config.toml
num_hidden_layers = 9
hidden_size = 512
num_attention_heads = 8
num_key_value_heads = 8
head_dim = 64
intermediate_size = 2048
vocab_size = 50257
hidden_act = "squared_relu"
norm = "rmsnorm"
norm_place = "pre"
norm_eps = 1e-05
positions = "rope"
rope_theta = 10000.0
rope_fraction = 0.75
qk_norm = false
attn_scale = 0.125
bias = "none"
tie_word_embeddings = false
parallel_block = false
extras = ["local attention windows", "value embeddings", "an embedding shortcut", "learned residual scales", "norms scaled by depth", "weighted sums over earlier layers", "capped logits"]
init = "normal"
init_std_qkv = 0.0164
init_std_o = 0.00386
init_std_up = 0.0164
init_std_down = 0.00193
optimizer = "muon_variant"
learning_rate = 0.00987
beta1 = 0.9
weight_decay = 0.016
lr_head = 0.00341
warmup_steps = 200
schedule = "wsd"
decay_fraction = 0.694
decay_shape = "linear"
final_lr_fraction = 0.0
batch_tokens = [65536, 131072, 262144]
max_seq_len = 2048
doc_mask = true
train_tokens = 1082000000
max_steps = 8256
dataset = "wikipedia_en"
Each number is 200 + 20 x the weight over its row's rms, rounded and kept within 0 to 999. Layers, rows and columns count from 0. The size before them is the row's rms in percent of the matrix's.

# layer 5 MLP up, 2048x512, rms 0.143, rows 1445-1495, columns 64-127
086,201,221,176,199,217,165,205,206,189,215,197,195,212,199,226,194,222,220,228,224,212,216,204,184,196,196,202,194,188,187,217,202,187,204,228,231,214,181,217,156,157,154,209,222,163,148,199,198,165,225,197,185,199,217,211,145,186,193,226,184,227,257,186,192
096,217,207,229,178,186,201,229,190,192,225,207,163,203,199,180,183,196,199,224,234,198,194,210,205,225,210,208,168,155,216,186,208,214,192,203,199,209,189,191,228,197,174,201,185,239,198,212,207,184,225,226,172,219,182,197,214,189,217,177,189,224,232,169,214
110,244,212,191,236,199,186,177,214,163,213,201,155,196,205,201,192,209,193,205,180,182,215,168,207,209,214,198,184,207,172,236,183,195,194,228,194,164,203,210,180,199,207,182,233,191,195,230,196,190,228,244,206,183,211,189,183,211,200,203,232,204,227,226,243
096,214,197,246,188,223,233,211,203,204,212,209,138,214,247,220,246,191,209,192,190,204,213,172,221,192,240,183,201,180,198,218,219,217,218,225,192,194,226,198,206,198,210,181,203,218,213,160,189,222,194,226,189,203,208,200,199,207,213,181,198,215,200,203,211
121,196,194,196,161,223,174,196,180,195,208,196,160,195,171,180,179,196,182,225,213,227,211,188,198,208,185,175,211,205,233,167,203,198,197,184,203,211,197,239,202,206,207,213,205,190,171,202,219,189,203,190,181,178,195,200,214,194,204,181,178,186,250,210,183
121,213,196,189,194,196,159,181,208,187,201,173,193,165,213,213,183,182,254,173,217,178,218,177,173,196,194,189,182,228,195,186,201,186,221,196,206,202,225,171,189,189,188,164,172,165,227,200,193,202,224,208,207,203,192,174,202,234,233,173,176,221,192,205,175
048,216,208,176,198,218,193,208,194,204,193,186,208,193,234,184,220,211,193,190,210,232,194,197,235,206,221,221,182,197,175,180,199,205,212,182,125,205,226,171,243,207,214,153,227,241,177,204,200,186,185,197,184,197,196,232,196,262,215,201,197,188,212,213,216
063,209,221,193,203,157,197,209,192,187,197,222,211,204,182,200,230,190,260,187,182,214,177,218,235,203,221,197,222,210,227,204,168,208,189,192,198,201,194,210,176,212,187,201,188,211,169,188,205,175,209,209,233,232,163,191,216,186,207,201,203,201,221,196,199
139,182,211,214,187,197,158,185,183,230,191,194,235,229,233,190,170,169,162,218,175,139,199,228,182,187,222,251,186,227,225,202,215,182,213,185,170,204,224,223,165,210,163,168,207,193,228,188,194,169,170,204,188,182,218,199,190,188,161,176,183,188,183,202,221
063,229,235,159,185,196,223,216,201,209,208,226,215,241,203,214,215,164,182,191,211,196,206,209,209,194,204,198,202,176,200,183,192,172,199,182,187,198,200,199,179,210,210,175,190,166,186,236,219,203,160,240,214,204,221,228,181,192,188,214,176,224,219,215,162
105,213,189,215,200,205,173,217,194,186,194,186,197,211,192,203,188,200,198,238,216,186,185,221,189,190,196,198,227,213,210,178,215,201,166,218,225,185,224,205,189,237,194,201,223,204,195,190,215,231,219,236,194,182,201,196,173,211,207,212,242,215,205,197,206
108,185,200,179,222,222,195,197,204,211,204,173,206,181,176,208,232,200,204,203,183,215,201,190,214,165,187,203,194,154,219,223,205,207,203,232,213,212,232,198,197,219,190,196,199,202,222,184,211,194,180,212,169,204,178,226,159,175,190,200,200,162,175,176,229
016,195,199,175,228,194,213,169,254,201,200,234,227,213,208,229,184,216,192,217,219,188,200,172,178,224,229,185,206,191,228,191,195,159,177,195,207,207,180,206,160,217,200,219,237,204,205,197,211,211,233,146,198,192,209,171,137,189,169,238,220,215,200,146,220
084,192,172,218,180,177,216,216,229,174,198,143,154,202,207,200,208,193,215,205,220,227,189,206,180,214,213,197,214,214,163,224,207,224,208,195,234,176,197,186,178,188,232,220,246,206,182,236,221,205,236,217,167,185,224,205,192,171,197,225,180,170,206,194,258
054,212,178,218,177,226,168,222,222,183,174,193,202,133,214,178,215,189,204,188,180,179,179,200,186,199,205,220,203,194,206,190,214,223,210,195,197,203,192,185,192,195,190,193,191,235,208,196,192,176,226,212,186,206,205,196,205,213,245,182,224,210,169,185,242
113,190,239,175,176,181,202,201,215,198,168,204,204,181,156,187,213,201,188,179,179,203,206,162,195,223,193,225,213,217,213,200,192,175,210,186,213,228,194,201,164,199,168,194,193,209,174,185,209,188,206,199,176,197,187,210,196,170,193,193,214,191,210,202,223
097,202,204,185,211,207,146,192,247,181,188,198,182,215,215,230,231,202,203,194,227,216,200,188,208,183,212,214,202,190,234,151,198,205,221,192,209,226,185,214,207,210,184,185,176,199,210,191,206,196,242,203,208,178,210,193,206,222,184,221,172,207,228,214,191
082,200,194,220,221,207,211,188,227,194,187,234,203,212,233,190,203,170,173,221,214,173,187,218,149,213,201,213,184,206,217,216,221,184,221,209,238,206,224,181,199,179,190,189,222,224,207,171,185,214,204,221,215,182,176,167,238,187,203,231,210,219,199,193,184
009,183,164,208,185,185,204,209,188,161,207,208,195,201,204,191,210,216,202,217,213,158,229,167,175,200,216,159,171,183,223,222,192,228,166,180,210,215,207,212,184,214,218,197,253,202,211,207,191,201,187,209,209,211,180,216,231,192,193,157,168,190,161,181,223
087,208,207,184,202,193,175,191,213,193,197,143,201,210,227,181,165,220,196,190,221,217,212,214,238,221,204,199,208,220,135,191,201,184,149,226,183,207,208,227,188,194,198,192,207,235,179,208,183,192,210,240,196,192,196,220,183,191,168,165,221,186,191,208,220
096,213,229,230,224,213,198,198,170,202,200,198,175,199,203,238,178,188,207,180,195,226,220,189,194,202,200,211,183,181,203,221,176,198,204,169,189,208,180,205,193,219,184,224,201,165,176,241,167,224,158,201,186,205,215,207,192,211,192,205,203,199,220,213,198
128,187,189,223,237,189,187,161,179,221,193,191,203,193,181,228,190,188,188,225,201,202,163,215,221,211,206,199,196,223,183,205,188,184,190,207,222,206,215,218,205,208,199,211,204,214,171,203,226,192,198,187,192,165,209,221,196,238,212,218,203,157,202,212,181
095,222,199,192,217,220,188,178,221,220,170,143,236,205,188,196,207,202,214,226,180,192,208,219,220,195,172,192,183,210,214,214,195,223,206,219,222,206,200,230,222,205,209,210,185,202,178,198,149,195,187,207,228,186,195,201,226,224,212,228,231,201,246,180,197
105,210,193,236,206,176,165,206,234,179,193,220,163,216,171,186,211,208,213,210,189,219,203,215,201,223,216,202,205,182,188,189,187,202,190,161,218,221,233,195,174,207,209,213,206,170,200,194,187,225,237,200,204,189,229,209,215,212,157,184,202,205,245,184,232
144,221,178,233,194,180,210,200,177,197,174,198,182,209,209,157,201,209,227,189,190,198,205,234,214,227,207,224,197,176,174,196,241,190,182,212,186,203,206,183,168,208,219,224,195,181,158,187,185,202,193,187,243,233,229,190,160,212,185,181,224,210,169,189,210
124,194,166,193,173,237,159,207,202,184,204,229,189,223,187,210,218,202,181,205,214,235,223,223,214,213,206,191,213,227,205,211,224,215,208,208,230,207,165,215,232,188,185,243,211,222,182,175,212,218,179,216,169,163,214,209,199,236,190,199,137,196,205,185,207
082,203,213,217,243,180,206,216,198,240,192,194,206,199,205,214,197,190,175,201,179,218,232,231,233,210,219,176,189,173,192,218,233,210,182,179,224,207,177,226,210,220,215,209,193,228,233,193,178,177,160,150,181,214,211,254,193,197,192,171,204,210,193,211,185
138,181,142,226,228,206,177,216,187,199,210,203,172,222,207,194,235,223,168,211,224,199,176,212,197,221,227,202,207,217,211,186,193,212,204,227,222,212,211,164,184,166,151,217,179,231,183,190,208,170,216,221,184,219,233,183,219,195,210,185,171,215,229,180,195
137,186,218,196,197,159,219,178,236,213,175,211,196,183,215,208,194,191,189,226,235,186,195,228,215,150,212,181,189,224,216,202,237,193,167,184,214,229,209,167,193,219,207,240,193,192,202,211,217,172,189,202,215,230,218,209,203,273,215,193,219,208,173,221,220
113,171,228,190,197,189,227,199,174,188,205,196,175,250,202,214,199,228,193,194,193,205,201,175,192,198,233,200,198,195,194,231,209,224,185,201,192,226,192,172,215,164,219,161,214,213,200,193,181,196,175,194,205,187,182,215,164,193,186,206,216,185,179,199,222
153,211,183,257,196,210,215,199,207,235,175,179,223,190,215,160,194,219,180,223,194,220,226,206,215,196,152,174,201,229,186,201,191,217,196,194,201,240,208,193,202,212,175,191,198,218,205,223,184,209,206,161,200,226,202,201,229,181,233,231,186,202,199,151,168
007,187,214,175,214,188,184,203,208,185,225,189,223,223,213,189,196,201,238,206,194,150,228,165,206,240,178,219,206,194,223,226,197,182,193,190,187,167,189,192,216,154,220,183,184,185,251,190,212,215,190,171,200,175,217,218,186,210,185,162,178,210,212,170,184
029,220,174,219,240,224,171,198,188,211,206,171,217,188,201,219,189,182,204,174,186,186,193,226,201,217,244,192,219,235,197,170,177,163,203,229,206,211,196,222,197,197,195,235,238,178,190,214,223,221,197,198,209,220,199,207,220,183,174,220,219,209,170,242,203
104,216,188,228,236,204,184,203,218,191,193,199,192,157,164,202,202,201,174,174,189,195,163,207,181,201,218,206,196,207,224,175,227,203,171,192,188,186,182,191,206,192,222,189,191,178,231,213,244,206,208,190,193,218,207,175,147,201,181,190,239,175,214,224,193
106,227,180,177,232,217,209,236,221,208,168,179,216,192,183,186,214,208,207,221,218,208,191,207,207,236,182,218,240,238,207,214,214,193,201,220,240,226,213,195,199,184,170,167,178,191,213,188,215,177,221,178,204,166,206,215,153,170,184,193,233,206,183,215,259
130,247,206,186,244,191,219,206,245,214,214,202,257,198,205,195,181,215,227,166,215,199,219,188,190,196,225,198,206,169,220,170,214,223,233,221,211,191,221,214,209,214,183,179,213,226,161,185,221,224,210,176,209,207,189,192,182,220,198,191,194,180,191,207,209
089,153,211,170,221,195,218,169,205,191,224,195,188,189,167,201,191,184,183,218,241,221,182,178,214,208,182,220,210,238,216,197,192,187,186,228,209,221,238,213,209,217,207,179,206,197,191,216,163,196,172,203,188,184,209,211,218,211,189,217,180,186,204,182,190
106,227,174,222,195,158,177,249,189,164,180,199,204,190,237,180,190,220,177,153,208,196,199,219,191,184,202,172,208,196,218,229,179,203,191,187,222,213,193,236,200,209,194,211,177,188,211,177,240,197,214,165,232,201,230,195,207,178,218,177,201,208,230,180,208
054,197,242,207,210,185,190,206,198,196,225,206,162,225,195,164,207,182,206,186,188,202,201,205,188,226,199,221,187,159,205,247,201,184,176,179,202,220,201,171,217,232,238,214,200,224,184,207,221,187,193,226,194,195,228,205,180,212,181,201,200,188,199,187,180
094,150,204,194,228,154,191,203,237,216,192,195,211,190,188,217,199,189,216,170,222,175,231,178,221,202,190,180,235,202,196,217,180,199,202,168,199,221,218,208,206,211,207,204,214,197,234,245,219,191,201,188,214,165,204,231,199,191,216,220,173,178,186,162,203
045,199,209,220,223,229,201,228,198,204,200,189,200,204,191,192,191,171,182,215,191,203,185,208,210,191,201,180,229,221,196,241,219,203,250,217,206,197,218,189,213,214,192,150,209,183,177,209,220,205,181,198,174,236,218,238,209,166,200,218,205,145,170,195,192
131,173,189,212,213,159,202,169,187,221,214,193,217,157,210,165,190,205,175,187,213,191,196,179,212,180,220,243,233,205,181,212,146,175,196,197,204,207,207,187,214,160,172,188,218,184,173,187,246,203,193,200,205,188,190,194,205,196,213,217,180,203,180,214,219
022,190,191,233,219,186,204,182,203,206,190,171,210,199,172,192,196,212,199,199,204,214,223,214,201,220,247,207,217,203,222,257,233,192,172,198,211,211,220,171,173,209,218,190,208,237,167,218,216,152,192,171,187,182,216,176,232,186,171,202,183,210,207,190,217
115,216,225,210,225,180,209,204,207,172,165,173,200,199,162,203,188,198,222,191,190,208,181,211,202,229,231,164,203,240,159,212,171,214,205,192,214,215,216,212,179,218,210,201,203,217,258,193,205,209,207,245,191,170,200,186,188,228,173,173,189,234,252,205,201
103,222,213,170,231,171,180,217,247,216,145,219,181,241,202,190,193,194,185,188,221,184,179,188,209,204,216,184,238,181,214,163,231,212,189,190,215,204,181,191,187,212,181,199,155,216,205,202,230,204,164,188,202,201,230,193,200,186,195,199,201,230,195,208,199
091,186,185,202,180,179,216,214,174,166,223,216,191,191,185,215,201,201,201,189,205,162,210,191,241,213,217,180,190,187,199,207,208,171,189,199,193,198,210,219,175,244,198,212,194,192,207,209,160,211,211,188,184,200,223,229,193,212,198,212,199,227,210,147,187
117,218,197,204,213,180,195,196,194,188,176,194,218,157,208,177,177,197,217,180,208,165,208,189,209,183,182,190,188,202,235,133,187,189,203,171,198,181,203,191,201,193,228,198,227,194,163,208,197,218,213,159,210,203,184,171,180,179,207,184,217,204,226,211,192
110,221,234,216,225,215,162,233,178,190,200,216,208,170,209,184,208,215,191,211,233,219,226,201,185,193,189,199,166,203,200,189,204,207,196,228,201,183,207,218,227,192,177,208,200,202,195,205,224,182,206,214,177,176,239,196,181,168,193,195,195,176,182,220,193
123,214,188,198,216,182,239,201,219,222,211,192,174,184,229,205,209,213,224,207,231,182,223,178,194,197,178,187,201,186,234,192,208,169,208,183,182,196,189,173,220,222,180,189,252,222,200,213,208,197,216,163,214,224,174,146,166,196,177,177,230,192,233,207,193
048,201,195,189,205,204,218,211,188,203,208,213,179,224,218,193,180,217,184,208,207,210,178,185,188,201,220,215,181,173,220,192,203,209,223,207,216,216,219,180,188,184,184,193,163,214,184,207,186,164,190,176,191,221,184,182,209,199,188,212,193,223,231,208,187
063,218,192,202,188,226,201,225,199,219,190,192,203,180,214,195,229,204,229,193,213,212,206,169,170,183,212,234,191,200,218,187,230,214,203,202,162,194,207,179,176,194,235,240,192,175,197,192,197,231,192,211,217,182,186,219,191,180,206,150,219,182,218,191,186